{"num_hidden_layers": 8, "hidden_size": 576, "num_attention_heads": 9, "num_key_value_heads": 3, "head_dim": 64, "intermediate_size": 1152, "vocab_size": 8192, "hidden_act": "swiglu", "norm": "rmsnorm", "norm_place": "pre", "norm_eps": 1e-06, "positions": "learned", "qk_norm": false, "attn_scale": 0.125, "bias": "none", "tie_word_embeddings": false, "parallel_block": false, "init": "uniform", "init_std_qkv": 0.0181, "init_std_o": 0.0, "init_std_up": 0.0181, "init_std_down": 0.0, "optimizer": "soap_variant", "learning_rate": 0.00246, "beta1": 0.95, "beta2": 0.99, "weight_decay": 0.16, "lr_head": 0.00539, "max_grad_norm": 0.5, "warmup_steps": 200, "schedule": "wsd", "decay_fraction": 0.812, "decay_shape": "linear", "final_lr_fraction": 0.1, "batch_tokens": [131072, 262144, 524288], "max_seq_len": 2048, "doc_mask": true, "train_tokens": 906800000, "max_steps": 3085, "dataset": "wikipedia_en"}
Each number is 500 + 50 x the weight over the matrix's rms, rounded and kept within 0 to 999. Layers, rows and columns count from 0. Numbers have three digits each.

# layer 2 MLP up, 1152x576, rms 0.103, rows 799-831, columns 0-143
490380511502553417594463366458549579538539544624452486484467497488505564465529456412528512482411404491563489557476546531574560563561509439586491391491539427439475565444555570516506598499614571584354414515573570661505511458520447550446512555429511400513556456446518345423528453506401433537557468529610523667495457568421435458563574648537499494322484460590537490623483611471496558491441480538515537417577531542524493523495480515419512
513542485507399512509463479525431520431514528440546531438570516549442515491471515544491559540521422491462551550580577529494497474578438530517465460571493506509507482469511453521524498424469467516488486516534487468483498472499547401496416445543567463460509525542474466554498506598544476509414448451399592485415547497555429526561547505491491493432548533500532446503496541467445502474399395561506447484496546461471383495515503461499531
523516520492501463501629557572471518439415439512483427562480583482468481455511476470498482475564490543597445597495519613441491509514550465534576437564425497538490489445546559564487572387508519519505553421588607629504451471497465559554489522490563449461396537416599464534415499507465438585617513476404466571576551444483505488501338490493492466441485469557545544511578534543532534429523526572559503521581519455530413527483530573499435
469549543518404531406546524592556519476414634539518433508471503496628461565542460519489498488488473549507555490452522501520445530494518433514588527459472502440495541492493552508453566482561508389503513474501473563506501544541495595518638560504411493463360405496572468499601588433469574560492619454542514487516501463515478531501445462480606502501441435415491497551521519553529498495556569507465557493568537497477536584543442431519515
479537457520453576509436493552526545479412599575522510465472499464522455606500528455528547499536563418462581418477441439500527524502449452519444397513521501531438473534488559398512496461474520451507474441501445471426567516444524515454508485492579578479508519420482491473507501557501558462484551509520539513503538556476438608553527521525537534484462502412575532559502453512508504491668521462547492472417558602448467465524534410422388
554479530565472389489554523615635582376560528526526504494426413386454393616534635549550473505574502355482532519469543441522469589426452535443378558453590542460544603452406562688482580391528558546513448523386470538555522586575519649588592460544473461561526407521556465325461480583522460547340595436502537561350498534348496402390459580532466466409538548442509517553500494568517368532629500668468403552607505488508518439497428554405687
544488412550407529490454526485505517546468507428519451515504502516489591480555529456477509580496473516511557472495471472502520570475506492573501461503489562457604473523415533442529509533422547564603470528517542596450473529477475515583578466433468502486525474426501562411558495490569509535459477490494546490473470512519531538469541519560483479555488528533505383461491507561501533431504526549456498462505472652490472561430550426489391
447652522400496516578497473496562379446511456555411568413401543460428547599571397465561496562416387513652610607495421537452556437493462584553506419500533494518485507461515680519558563543487533469535560411464470421476607519484369638501494465486594442521561473445527488486453575470465459454566654358527495473452373479592494507506520439472533489615527474558491428602488469513577517491574561470526484438409520444514478480528493402487537
510546496567519420526455554461448362448488487477477516510467527411511492483508537508497441527570432478526440497526563407473559514580553466502468549501421445403501518499507540500507474444423504517437502448535456483579483482503499493448502497496456589518513365486513506506505456485512431505599468480580599482526510463518538462534521413497466540499556373483451504595486488475492578438439525467488484503502621559417426444548469487520461
487461523501535570426477457467443408499494439566540498509490504472457545509438465510524516548469557492509533566554502485496521474499472518360470521511496566532561505502535546564507519511536452446437417515505511550503564490498505444556472540470494444489533451477483449584434386564541498564511486547457467464492494488525462576593496532451488538519444537454399570500448490457597515569580493483497454435497557485451480452552542511522449
465416520557484460427548519383521462539503503497543498443558476446521533440481575514522519416519437508538475462508486538542501542425424548521517488613437385474416424581520506545519522452505514508541530433559458546540559496524480479507534456456544450431520433485491490572559519455447531446486550504570510519459501516461477446559589487523526454533471506466459536467509532530626604480528538494480502578457516426522495454476424525585461
401451545568442445521550520553562295494623449500534492524556478513558476473434488535500570452564629520482507468453611427568538523503461458533567584482463473550471452530505507482463452508449522394503494521467434469625470539478303519476521520553493538543547466493464502518400501532463340472394488401577468468407471465579553528524466530465486465550390518455465537522575382556449542491520494488582576496437465527510500537589507527597419
466490554513571423577541485485517598479522511500581428524468529568527460494460572543502497443492567555434515439500505451502479540497512524378435585605573486514472417478516424471573420536402473498510494498584528499481467438470492499501555523382521420517440439438435609451523422503391433475492549531542496498538499408492519495471486491447585541541470536541458532435551476479459547437447473493477460549527484522553516464496488501505487
488480478336531455503520517485632473539391449495505536485477451460459445633589537450523511511594546485564500423421439479587521518459613470601559462524383615525473450549476600457381572451548513582508506670381579573583429573508514394450520552543561436504476511518553519512536436389498507373431567496509493531370429500395446588449613647509516452588395440482500435530469526622513554490506586470556475480644490472449560454441494628478567
625570549489499502382546496500530432513496557516484526610423535438512458436594467416567499438523500524476485495487545397432517496446517481534470555396557428596507594487457423514458459474494458418391521469442434444483537492454535413480529571480469418501532418594528444469513526516434448579463452490527557439516394551490571423561469520566536458356482475555524456549528570530400418535593548426451465581501433586484550512528504399518647
576515492410451467548440428394513483500455504467489499498533569492563395488509496512440470473586440476564548464533419509500511450457449545485517435458437496535462567477506463535522391477620477583508444607450559525547522463400458557488487495532552417392507459562513540562497463492549487524534482537485492557466514440501560539453528413488450530488449460501517377540518479414461485540427476489543577421519485465499439518393457470578473
487561429491415542528571486471466552531426473555474485537492537570531530509496495477491419465520472505467512522565500464529447431490466509532505534483499475513564554488476446508443443463443517527496573460526591477569408539473565529441525514506505529497509534451508567451391470503435540500439536505498555498496483417471540462519434566463496515575496563558533488476420507460507466556497575415490490495477495523471481508480458506514559
483563561436488457467489547594484566497537516489457473450461512523456526474481501567449522436559534584436466551521470505581545508508541406458492404420512507450452532458390512512454487399512551517388470564523505457472574522445486476586503499517469542504478470471513527441535506494546588421507459518518482458476425430545525446503499521534508399517445424562507503522497507484501484495534513465509508548388537442462515495510543556502472
582525442523532531493462420414575560473497530514544449518523496517479501536495514476536495524512514493409459527523451505472545563479529442437501541530492491430497497534436449474501470515497505628522560519475585529463495455485497618529498474490493531481471555511484538472502515483538494483504565578467537538431484501478481487462436551496474507454444575501475612467442554388476521441616576532500436546487494515453498528490536403576527
428434510536485526516395495468544398452461513558531474519514455448513517504484503482422582398525550505400503506500532597497518532520470559450516538566537464481525403555407555475436430553487506463426496522535502560445476482486500564505492434494455483427629535464470546476468450487463560491495426467522518471477546495537496478493598565498517516590507462483502454472530557496574421545517491501526567546613513576431564554602531501460480
399545464561535422505493460510438562437521531489427526545568533497460478507504494551501421476495491517509569523559533581450507546535459409512459474473475383530515511501463539439527470496439517526561481486490606519447571628470468513503439591499485513487527470541548502536516537562590452432503448504472544539501496433452518483486498556493573470539450496501440449467521499507443499518517520454469456375428469473464456528482519466453459
437421611427502373508566461556474575471473482470502417490426468472521435416598430512532630425456553475474575420513479595513440580494481564567413613576421437471503414530496512447472491467567464480559535519502600583443480533491534562451513490416388578527394525470560632500426438616520539512341535514431466552442544472476498548495618584504555426509456498544453478501477454538439518471591531431508493538498536493412512543530487563587438
547500437502521543384490499487479479501508515492430531577511564555531478533508505499533545524530482477481507531482537511479471524483525525485459457552450580476485480473566418467444451485471581478472565529577570480502488508490531566499495511481405476521482594432504494495447511440478476478521538458465554543503508574517528536483599434486478536492454506458558446486521490501450483515486468454545472451550502506502510536450475427473542
482495583505512562553451446500550443541518499426560482492518575514530523597533536471514462463583543466463493502517441532556554456523440537505529587480476465511471487509421502531540471532513437448520523490496575480499527476575491534520602452607529457446501488514454505517505476496553453546541470422445491481464461572519496520491522494531561509487506471467515514508516510554559556607546534465478458471506457434518464488601515531399420
468503517526498575468487491548488462444516450492513454536491541515525476441455408475476434497451545513473570507502421479578576489517568575427479532543444469537522497515530484468598488504518447512468480479579515600476480531591374534387396529470504509456509437467534456484550466509456478504520491515557450493532524463471545535507471468501475546504498549451538465543518532520574458533524435503480463499511477502506578449521449469564579
568496579451505531459535473531528600522600567514489421509461567473402489490556502352517493533506442506427505525549606482442481485564508508595466481547498548529517512548561436538523540564610511495446546462407411519483477473499499550539461441352473470491498525526438509551485550435459475494428476412483471476610445514476563601462555497564672440510397632500509509539506368505550539414486474576410561481432521491566599559410433529434536
510527504459602464500525502480541523484512523535508529549433550505609503477529526526557525474559503450482477474545438522529499470498525451613501426471535516468490534501545482533436492519536488489468500544579465423538489467476562472484493489449524463429552530537560502466474447505466493591477483542535508484512543436525558427561489518480524499468510472506436489435527488503524499471480480531478470505528463469522498538525513493539515
516542567448469505467478496485531417471480489510497493554438420427441513474582481480529493472493484467507552529493536485496578501533602465436577512486526523443566509524530519535531421526495467547561551490470464488397465421487458444499500517453516495484557519418470460500455510510545458544459548516487449463474537464535536566536423486496463488503539564473554531413549482477518492543468506452446495532409429484537566516497540548514512
580604527550454441525482492553406527431457487489424417491503488483549495533503469493559417513550438410482550460461430518628487437508474549522513453518442501556493576373532489536512487449471555488495460526500420496445498507548428562498465541470512543526590474461430543536495547563459444642515532466463484455484561585604394469448532618549435529452449567542536499475490528478571470496457568500518406504465506526496477520409501560460514
512591579467632502431473477529504468447553571537481500523465502549576568488448468445490575509550468584594503423544482459512499577507509487535446489483480645460502464513421533460481513561571496565461404513516589489534540462513506532551503448486508538494470536482471461510512492525422520616486596445414494401511499517533516595489510497517446504507565516537442443514452532498502475567581423423543485547533477497441500460557514420515546
601486556536464308583505494574554503408480500396472496509529521505449554477549498503507440427454427489528479548460480524504569452499484530494463544505499529433525429476456477468476418487502549507498500466527473523476463549553536517549525489478574568525456481488583494511526393559554516445446460475430460524473429496455503479588434448443483521500462515516490489667547527523534493556479452568512498533510519515464510501513433538511513
495577541436458515511520547497526472540494487548450497572522516479417519534472471500502493477555492520484494427492421496551537441442528507543510446475532430450493510584413545530514536432545553491489458457436541476472505515479540569461590431471550511525503531504445490513500355478554507539499504530536466437466506441511513539477476547475474462466483465461455479509518527431412486492507455500478418465485493513415594451457484499591500
442436508478490486549467453478564486571460469424524542551485500493485542507487570487505525581454481515438511468421445451493423537455478500576522523477486410435453563460553592461548552436579494487527476521478496535480433458483460477476504486482494412445493492514466490496456541567524508526525495535492532505525500490447413469533535428520480515484497480523482506532497567558483488476470468476541422553595494499610443537535548559495493
# layer 2 MLP down (transposed), 1152x576, rms 0.0983, rows 799-830, columns 0-143
436440602482483347566445390426539561615524495563562502515501528480521500411512596427628567458433535458428463572502466516478510489528426427583481338479485458521535574473572524534494433517589541555456406481477595534472524555567495538473493492455531488525560392485505468474481465484383511610554493544585491504574508465425435502548503632523469536444487476547489503590488671482494574464483452447507560476526572556553558560527539473474433
507500445550524446467537575438623492515548515546565483488459550465544437507519522480512439450504525482526504479528486475448547581368530531482505561462542536428468569539472555438536536565490502483499589444513509501477519537509496521574589497527472500470515468550627536544444498474577472442541520537551451579500445547392527394495431456463526394467484507552597492504534448538541452564467546455518556477486538527492511464484537512457444
524507527493522526561526520558473564506474448485499495505470533561521522470511450512464544407527433417585449531489477518486527496558540447546467434545532424536453489533577528476500533423486467453564563506588558563500576559545471580544529477592575450468480547544507493514436500470461510488530370525547427543575524495425479481478485481531585411446410551494515405490583523482524498378502576508560531442457377442558432480499455514473476
457532547519477490410398547491549541473590463481517504471488501459526399527390594564453519456540497537450513464524497466475423485510493523576520645565472436451480489464440525562463434467544455446471529455482513512550551569542482452532471489488533499521523475514537404497582482549465385496481546510539524549451587516532493464428486463510490548481547579518521513454483501524530389497500543567542407521470570507430432446464462459506430
544486556508479544554514536444438472541487459534487478515492591495454485532436470482468524450422478451525588507565443593483486508572427496551553499505466500415450531503572598655499479410471555473488550508571431620448550386466463486468423498416490538489351533541417508456431533548545526464505586473428541541547470482515560486594535528470456604440515606507403520543558602578492520518579600449468487578450555581600445483494459510392470
587409535566570471543642487614650574317501478483442503388492387459409465638504624565532465446533450405496610513458523486458487663470427534359441611439543466480470607490476514593410566427571507434547490529416404466385532499499530516595537477541500550527542392490555513468495413573532471531400569498657465597333547495455546443393500521530587501483535573499498459511572474525532479467477484600541436511533515499464476422535474562534536
525549592453480458477496547452482489441555424484500494522493534536510547521451515483502514591543457531529528485544512447593506586524501550530590423500508495541490486518516503522522538561491460475555419546540450422446522519452465495487508472492542560506531499428450514406469532497486434452476514508474517471422449565535585417483529493469480570569465417507486528525518572532496483478484636521516456514559475596498632443364574509415517
479479540455467559505556498551509563536491522421502523524495512591405510509579544508581479508445455497470429483470536494456459477611531518497522497432500481501487462480639507503521530484484541560454574461559532526551373553467469517551499536551558472447501473575460499460533515509434505475532514433512485450484475551502490519593515435401478503468525509423386471559477475533489517558369418541592465479547514476559508520530569474475545
587492517481563496495464499538444523506537579426485543469575575589486566506508480541518447460551569507477407515559453404466529504390505440511444474518460456500568496579556573536481504525598522481540477470554480563543508474498473450526623421451575495494414568474474509539496488508328480459518528521572535417536569490546472482543426447602515416487487477501412516464502467485481548516487490585566478515474487443509576471521511415496455
472460588535505576512530487551455421464496508512567486462489551452432503468482497538526507501524496461510533536487548502523560419559539535439521606502418568520548494464547556575510501436504445394491520553463465560487449479562550392516504553551440472519459521513589565574562442468528498501561529509462440518470531494554428529583517490497457480445511554475547498545482507546479506560502545520506543416478529502434467445514634581511401
467469537528508444489553683467510414505439451522594430453480587472473477444514502478476491505472450373485504431518433533497488438532387547482634522573431449451534557586546460503490592429477480534560497431509504504600491522507506463506459501452433495492539375473487442601515460513461555493525470517538488568444480489495545484664491510562503513554400446561403489523495541502620527508512590448451478606464491398475477415490440530573469
605456450573483469452544546507498471416403524501462489461464508457510372501519525482501460401594498510403553507527433540493474533576531450484470511470500389639471544468432482477427411441532420563515557448444448573545513481422554556481584571564534525514522561603648536458404548551529475514567482462486547437503441511544512416596531498492432498382527507539511485499405557515572553420481460509524447596473524504613493593534424468550452
559507562512456490422550480486452338541509495507495482484546490495439484444467609525450484511556461533485517513474459447542466411482528485487470536461531460462422526494495458502497548499464583532454466555542550456487465408534581444494519506467529583469454445461415504483475496460455463454507529500424492459556412505535483520512567546562482473465483508469507434453494410544515607508477543473493496557538448554450491484423486516516416
444537525459502554512425509527633450540401608471511494493534413484475463516499409418531483525608492502478625490452415567563526503456545548580507441581478535530525494501445490515486430506412509529576480399537508491473479518472593545500506591439492575521485441486551588338606515468536440398571494435527579476526444658496614489441503551535529459549468494438566681464454418493452567517542569390542464552403443432548573462447488475452493
520449522453465540505486374509536534437545477481539477440541472473556455447458435425428512536482611386537481419385461492435550550416377581492384470502455471510397489525489518529460484419624424487551563492439485479489513611512387481451514460522499533417555489525507489494445479620424533497518579529533533589488461345494618530603511352434523525550485528529478462565474447448466530512505486502456614496515525522485491521370496527552517
545586507463472394499451458567493495426530432559492408439483524476466420470413512410482434487434492446480517501531518527462481511358455493511522545519467427493515503412416469517484458476536500490468502493538506441575481555530544479483456504498519462485452517596528475611489445446485472438488575530463512531495511454492556398424503538511452613484583540442520462566498494450463500541384445522557474469481537546496450507435503492569486
580452423430479469464554508570456484426490501583463461548417476436556482513492401448529536509497434581460494535486472558516534414476492538575509505505498417496516495495491560522486514480498511493457476557490539509429516365525455437493468564544482560436471446552444362596589545470435443502499586435533454552482491525547497488577520453498468422642503485490474514579483439547485573559509491543490481454458406520461521413465438500534465
491451498524488518463395488428495453519476522459526569534465577504431531489549525509480399472525513451492530537426465443453424456460495543487472564535556538580525553530507570459563515471508541463536381474549510538526472486431503567580564496492449413503496544421569432493520491471488402443473410573501513440458444616492525482491469578509537479476452459408469479531499440484439462453631540525507468564491468416525500446451441524463462
515433486465477480479601461387591553441449462432622489528474500475472484521547500466513561560396581492451459488505435505490462474510487471456531543513505561495486499538409447434461477489551523573542515485476498479423514430468493601540483553459486558540497586443509448464525484476570495478539533561467529496422518510512466521494494485518472549486487590563423558480524604455483495440575517526586504473540566495491440494492418342479532
530447523471463454442542483580507502592526482535501399480570503488495543496518495518543484520579584453456463568525460484507386458442410504407507367471540532517523506490503538467456376522455521498539510552530550480401508519474508475494501501459495572470540575589555480517563516459441582545472489529480633502622502447583526439474520750426467460484532516546545509449612545539552570439498493504612535517424546590562513471545646395540485
518513518481596437515461565437510543493466568416452454522426545496517449442677431455462480553507434427469480417564538523578533586490574481545470478499422446563455496493498544505469481561465422463481503526438411459443552561582523572483416489539556504494578414486581447528496490499431449456512422424487583532555516521493513494434505562563602485507485542413433541463452517413613514549503567494488547511412429488469547517549543619449515
461540542489487490454524507439461488479482574393552542573606495510421479462482425475546518603387510471528488511501457453524519541475521547532519475479513462470558461471567521441498610507417497557522476412522487517386507541454467441439460494473485520501540500520536616502471434479511470551488506498528598527557467532488422497492511498482447415518536430554533484417540428403551537498432520463550563544533473462481452457495503476463505
565464544423467480579500483532553404514439490500549537485466593488473522470424523495502477514506489540494456511438453543527436469416512540574532489425512478468560493490449589525489456501501468424480517390456432480523496482422451463496477567466470502502504444569507547388590504545413513527499541567453480466458541529497470522480528490491428532522508490542490499527502499476490537491500526475505505562410525531543506518492584481488452
546418497570539561551375476409406489579428558575505571537436534493521472452485578386512483491594497484444527495522388498466514455494511485502482545490455487473537564598490504520551558545475546498546459455504520425496504465559492471539583500479568455537458507553499467547507506491535474454551461429481437497497485634514469548596568459541523525518492529449548538493486561494563534539515486461505550515526501522459492566484570493469493
304497541481491561465451527574443484477499451477423458499476520553484484454395402419517546481410580521457453480519502497478521575565495485500436561487461485513525486468567494477596525578546448572435509492556532651495513530517428465511432520543526430427488476374520488517532499464512591530532541553603534564480471493476558426443419374483481524529451541499479486498474435544548480519473442509505478361530485504436577492542497421550479
449510527458481368521503461575435461459525432505500480461413534545495510454464574421537426505335525515455534464523490550477467442416455478519502542545497470470533466508455540559514461528492587431520468506539499545406423484591563471463491480490484497528372509463437402474387494509564488476446512480510465385425489568424547548448533549498370490580551491478585513412557563505534503398516438510459452591518525518533439484528451530528362
462510432452465516548424448563512515439526409499491412495523401490528527525494446473562477531475487467499451522537414606523490525584448523468528478575454501455516492515443456487533492452487524483578474519522500531426569512493538590530442524487495492559475463503546578445553516523432561484490490480554545558429484563419422470444552554529568504470418564439541489612559493568435477530470548427544535549493507448493423528568514527462465
502513506503513594589497533405521480510527477508492499497499449531479467586516501546496580491497492488587533552498544455506555490644517486488593412446567567491547541555500532480455434481435521580566526557476458549490423384532435472522553530526507506456570528521462475539424538563502573611519499515578443534474498473553538539566464403477534542536530479461414555429578470468484477520454522540445453535514467475517470514535511520457453
425425605471529471552562532495491529515527552520537573433479484510463501486486590543436542473546521625520443478537536498373486543545531566453473478437500477568493527574568523512514546577510400469506541469456521548563528489512625471497513492468426535518474451577714458488493481475474578378514518591536499567609463475462526560523580386506512462545505488491454548510483527438401527507494489468526499478519495485468517543541478482498464
507628442505473528444439580609542510500575508447574450484501471613551491526491528457482513463559498512475511557508441480475504487488462481496499529440530547544554522509514472470483508484547492463531448496476567500455493513467538524499459413468488463509484513468583468482510434514591564507472456556565664485517544558492542452443478505465468492499589504528510442491537459596504471506525536487477521595520522514518462428553434500537498
573475513545494408493520431536516561499492540404525536534488503583506518510528519531464460465468532562523503533521494531547623460514425561437510485507511527484494544518366494500442441491498504500538527537500474505374472518516602511564525488468628533538368501503522460547476411546467548467458440520397541512534457523484487478536506455374429468575524480566485487590611523451508481559554480513533477523546462537484505545504439550426505
464360533418517467506492464574536473423468509546536507571474508517602463483575444478473402439390519421530517488499435506487479496459525516569382503538486452598545496456522480496464461548511513528424514530521543461473524515563485509485523563495544488544418551391478508465535431468479509510507484515551401496437589475502415491467505464546532522550465473532456568533467507418508467541599429538494493511533428542494428529491478452495513
# layer 2 MLP gate, 1152x576, rms 0.0989, rows 800-831, columns 0-143
547536546460550519472524532578439528515401454570527466448471487458442592546499462490488517480511539505509509506507475557488427514500392412504469462468498490501479438448575477599537518550478435468446464483549557562475473457531447572446459524532446478445438499476426543478527499440488510480460427452446482472508552388464508505484448546474490521511475567532400540505452572436521507493468463489501524514443488548511511490461479590493502
595457491551518518545572502510539578500509547441523540498442595493449586537445519435515574539472531510558440538577536547542570459626507504507455432492523562606469516469470528545454507440489548507466542470496509507466512570518502632541510432502556497490452428476528470566532525508503431539482523507526369491504521480511429523460462455580492526451484492537547472468487572584576491474513420492525460449626566410533517484528504458500443
493513481522456465402535542519562467493412605491533452489496526483562454562527474526503499526503515566483582426432524529487463464522457436514592496484444552488480478488485503470469577476481517365501577467500439476492467553475414544548576549529489520532321450505550451503598488436441596544593594453477533471497473567496460557511475487502526419507395451424534434523521533571554509544500542502561528458586564545491536518518498470576481
519520393566457575445358418479619573495424539537537474406533409405529513548506511571423567428584637491420558605524368465442563564491477466502508429421535536568537419544522479425491539555476503595506522418477544474541501573471546603498461404511510523507659517475622591523564466525362456558360436459571528417474522642471497630515559541549591484489426284515578473533449500491481534539605469430436430442432387456346606525519566470403343
428604602457503594504446583562496471620482590499509430418444463555523495517460535503481420468441570440557477514494476521522490405542535505491447500430578489570465589559515457494488532553585552458480543514475488436525493538546491534581478489500519466524521437465543419562511489562436483577493600447445462558491428564508562557447427597466547441512381448522503505519527481553467398499483559548553518527498475474436479486574491465379498
578453459524487533520432461455496483446513486487518526554468540479525522454470574494521516558488529519486519522524556541454469509485592431509440490578519529474558508527478468520360512464480484504521501405502530527458461435473491515505503513455485465511532555470513540525560533578511638493398434534417425487532490482483518562537460457577493451507412414572558419490452427534518499469474394530467417509461513560440407498439529419527441
557443507483531567482475493441448557455483431465391449396588509440531464624468469537576385479516567525468601429508510528435526647480574393572432528494406464518476534507490410516609410333536493510489533485541482432484492466516574525524492468511402485488466543400600562452554500514576459511420522539457479476405577475503485471615515501642521527438460434562568498497452612493510407401377558439428467513508549582475520524546528416486557
484478498474546602528587418575539632488484464536524493515459459523518565499491526469505542467482572499507557549499463570456527489483507608461441490532627567533422448553498451579541524487518431466586498522531501522481510459481489544477591467472519463460498581554446496548490538473446576532502436548424485459485515542498603500452479525468544474516422471501491435397527540504494495495557502463486526494514466524585574529458463566462604
519464526516527497540498580538548427429435542510524482462518576449478431461472547491521491433503511460510516434512580541477563504517481478522514529479523461517522490503464482468436521436522571518519512498500461557487493488470544492552489487581519546508522503504464520542588541386514497492618542399472507463448467481481486589543498486525444484450473526519532480509527545536481504429472489572468438494488478527496500564500530476514499
478469545482487422525415514437490466463519559455444537439567532472456560594544532468492537539473539468493541495568483500398476575468526497516406505536399478487496504519613591525517447463522528546402476617543521504454497529561560525478523499450425533487590477556483559471483376452456547450489453471523492476507549509498544480472532544524522558456529397484443522439415535498456463473449457515509570524557518437537542514464516529503433
463530627427460513379483498532613386515517408539465441534471510383522476404422422565463532490502499520481487396510564443586500422423475487597590540460487569498518541487621602453475537427405538531492521563464476600571502491500487492556542472550465595569532524446462588533493460467539484410443465498566471527456537487508522481455431454515484543567521428471437558489538474527584503507567496470544491421494485529483535538523538533505464
512515612449512447467450476475538444482442532447518522498556426523468425558485576510499516410563520583477555469552461547490480426493528481458460537480574457428436538512444481473516510521450634528534517571548525549545495402540561392473543479430507586507487478421480517529500493551472407480499513485367436509436389473451491582541675564449478478552473481518446440437415399566419482556440491548565553537542545595455498441492502529483448
449506503490571419571476460469521441452471464525487542480437505464396485530593528405476536563470544583578530421523392541525516499503525625644482399546453627466368498464518537470427621481508518549405482601327655513521499549557508492421502619551490400463468557534626467568565481449484558453409533524565471568303483492428487611455627557553427422498329415443375431481545511593479596483576528598611506370568452344545555498463436588456506
535556584591510522518556500477494470499479517551560510530483590445529480380513505486429393474495493534551452549398538499433606463528561530511506529526659476408505493479559399477485478534587467395566564469410460442510662418483562541508528575492551513517529439515506512550513547562443492476549529555542549460460472470522531486521595453494517475480466442594534487513483462585375415494486472534457535543533454481497463451434511518462648
526421558497510498497467394465465548525525535502500586501501473530559585449491496480508539540541577483462508558559463573561519393576559539516503509520465462592502438588512511506520430463424481533492521495474596569508549462470524488490511478525559463484540492487490533484460505490378558507455422511537528495471509547469416473530451462437489563505478543449451479510453566452488484495463542501498518520552516419447431493512532543450431
527492557469570565468343496565489520513464602564592531519483514453451461569438519548421513384475495396509501476483469476556571515513535538528485519416454518506461473495492615518558474485532554484552484433570500560473508478434573559385605593470502515486501416508480445468527561397565464430427480567484529412464477405515570452391490528426559394574531464470535398469502520435501424514500485541504540487488556537481506478517455523407493
433460518477539533599517514491436499511472632537503548515512495478440563460463473453572490538547531472526543375539486534420489557490515472583558384444448584504402423540514540493392474515417548601484520559502559528439539562482466515467578538543455448465413512579617526569464459518467467588527414539481480481479535486510443495476573488563489461563458548530520629445497517460556568502516511431585465411446502497401574596464534598558501
472447503551566456497443431551401491433519483592412502456540484470478440509449482479500560497539424451509452515532504494515477495516492546484482553510464505559506452492518544524451510437478470466474431483516510436487476505553509437504522425495510420518543541514557475473464515538479503490532424464532435485524458529491499553510534540447526491465518449454542468483512488523503449489457519453470488400468507494494458543505511544435496
532485560431462511477495436368443455416495504612446431445496408505480493516556509454509499459459512432354476547478515591454504615466539470385511468475369469460517444509432559538497541662577544426531479461526492468525477502509400488573480531495451499521410478513433501446443460480457496496384564460495537457472462573479509536557555480517617472522480456509459410481425572674530420512494523604562572567565531449421492501612477566488554
550393519487505518507478527465536454482479531440558501377539476460501531426410521512533537536459454434548506531452417470478516433482507540537525558536447589464488461509516526475538442529548539466426536566533358491519463480461550505527558444469481486521453478515519538475478525423424497520472553476574460500465604609548467529486489507480391592463436604440508532532456529514647502472437393526523598534495484593533510548543497469541511
455478485467417431478489528530495510495506502434520433512498450526633437587554464384534595338483447456418524490390411533486456631471538598494535569416472419439504422526474450421520473514549544534495529504514500493412529511494605425455468489505449580482414476529531580487489474519509569530431442484480527460397526561498392661536621672609549409592515448524469557484560453572462437509516499505452530527505589440418507445436436546516424
477554437526533507469490540480405610481586483490417524427537451472508419494528467490403603417486401550569481446495582485458502510602460392421473510542514474535485494496616401443432657469517571537550583613563646531496467521553559529579548357435599512456578551481514424548458552508558478457614440452557564592521452521483489534464524480614577443546475488400564514518490453609516395492553495498561428453590478445548532452570422491390522
429544543472508541553549465531555443403557527509461550462475516517464475511497573481457577554491505508528531586578502480606507493421436423535549609520523460507517447559390529542506490529493522568532484451543567562592550502473413546507477511513454504494511500475474481532499493505489470539519525458515504525482449428450500466513506386474541491544478473545505506590584500510408471515535558490503496533505494502471498479449513525466472
424526426507451539539461496470535651610516479406501456491545432474379498551510489545457426587461528491491443443604501500557483478458428499475439522499530519531634484541483550471477437444532523476617538458535601472447510512469461452554513422544491530475461553456547477440526513487593448518484482528500529527517495585506506510445481468494431464431438439557422621505480454423472471472514481499521387366473512426552505492508511524530406
443474480540478484567513548456543572421507498404444495428522455521442422568484573446485522459503440395553514505629443474534450507471473512475394478445499514512562618510554520488473457513559516482542508488492444533519468532429522549524551496492578449436531519483500570505559529466427384504488449499480452489595419505494444532588475469621568509477417483545509431475482575520499530542471471515524455448565510397474489444460477443381534
485538498535615448411540520370531516536457566546505676448488588514563434507639557557475551473633539427458530391504566422566527474484549493542557488499528450506488489496557526489526530522537454509459562495562481454689497486549594390495548460473567501382502542503525396512421413506504409531574461568533491489501586471603620479566353532450393497533536409558422496315492518420596533412516407606514429486558405545492484540456447449627488
541481546497498548492527509507487481473506476482478445489496441471440474528466436467506553454412504493563504509510559454456543513513539481463547486440493516441551497458551560484502491525467521525524488520483475524432464430513453491498497501411506446410534486432524530498450485480531531544413470487528466564489472530527497563512418423475510497473472524525475510409529504581550473480486501512389449437497500506534499492443526527461469
441475470483466569502524494461447482479496484487527536594492532427477529535450559522509519517513562621467410620536553453456439489516467475427503500541541494487554408513459517466434537609491427487514529469481615520519522483483516508500538535473463532484467524484622507543503469412556561426463498596502473566543486432508557592551501418505572430549513423446492463504549457417512523401516488480498528506477460491521573497623564522475509
486409504573477480509508487496560586521561508539536543546482460523516551531502529420512497545426498505475442495547440461461536551546499614481491432581511471463540531475491489519499477515527461548567527516456527527412557487498608540583575506493473520510504478482491447478509457488440431586538567459383498314560547542505531520574522461470483570473439483449514511399430506486479523519582478447547512480497502459487530565480510469495554
500478541581472519530449500489479458477510493506543444542506499495522512576455456495468511489436520433413471543545484503505454493485501525481505447481550481523435527508534546434528491478574556507543557548462544413488502514492465533482491448565470471419549547551509534504459550440500441604475454529496469492542457515512487471500495509521511500566532503432516546485494527591558404524521451537453534469520512504464492479512474496497479
427392533489527472542483393544436578377475476454499454527465476534538484495663533474445448449408453424508473575459491515523494444550474485491435619509541538603532440476536490455410447625479521551473581535565479527551479501552424479580451584538455477442446391496541539512558621523464497547501450587546511560488500452448400479556543473599438504556532557553505537472493496523625512516483511488525551513531483511498472506556506516409491
492474450472497455541482490462511483513487434488490570450478479518394426527535523492517505574475576466516506464534468416465465519487501459487504420543524420520499465513473547422516532466507505529488556425499506513409460547410434464543556587508542450454510487445592482528443456527487542605514534539496431549445468507433456496479571486461489459542526477570506549534566512531585515414556516496505476463451538521595553469484577513465517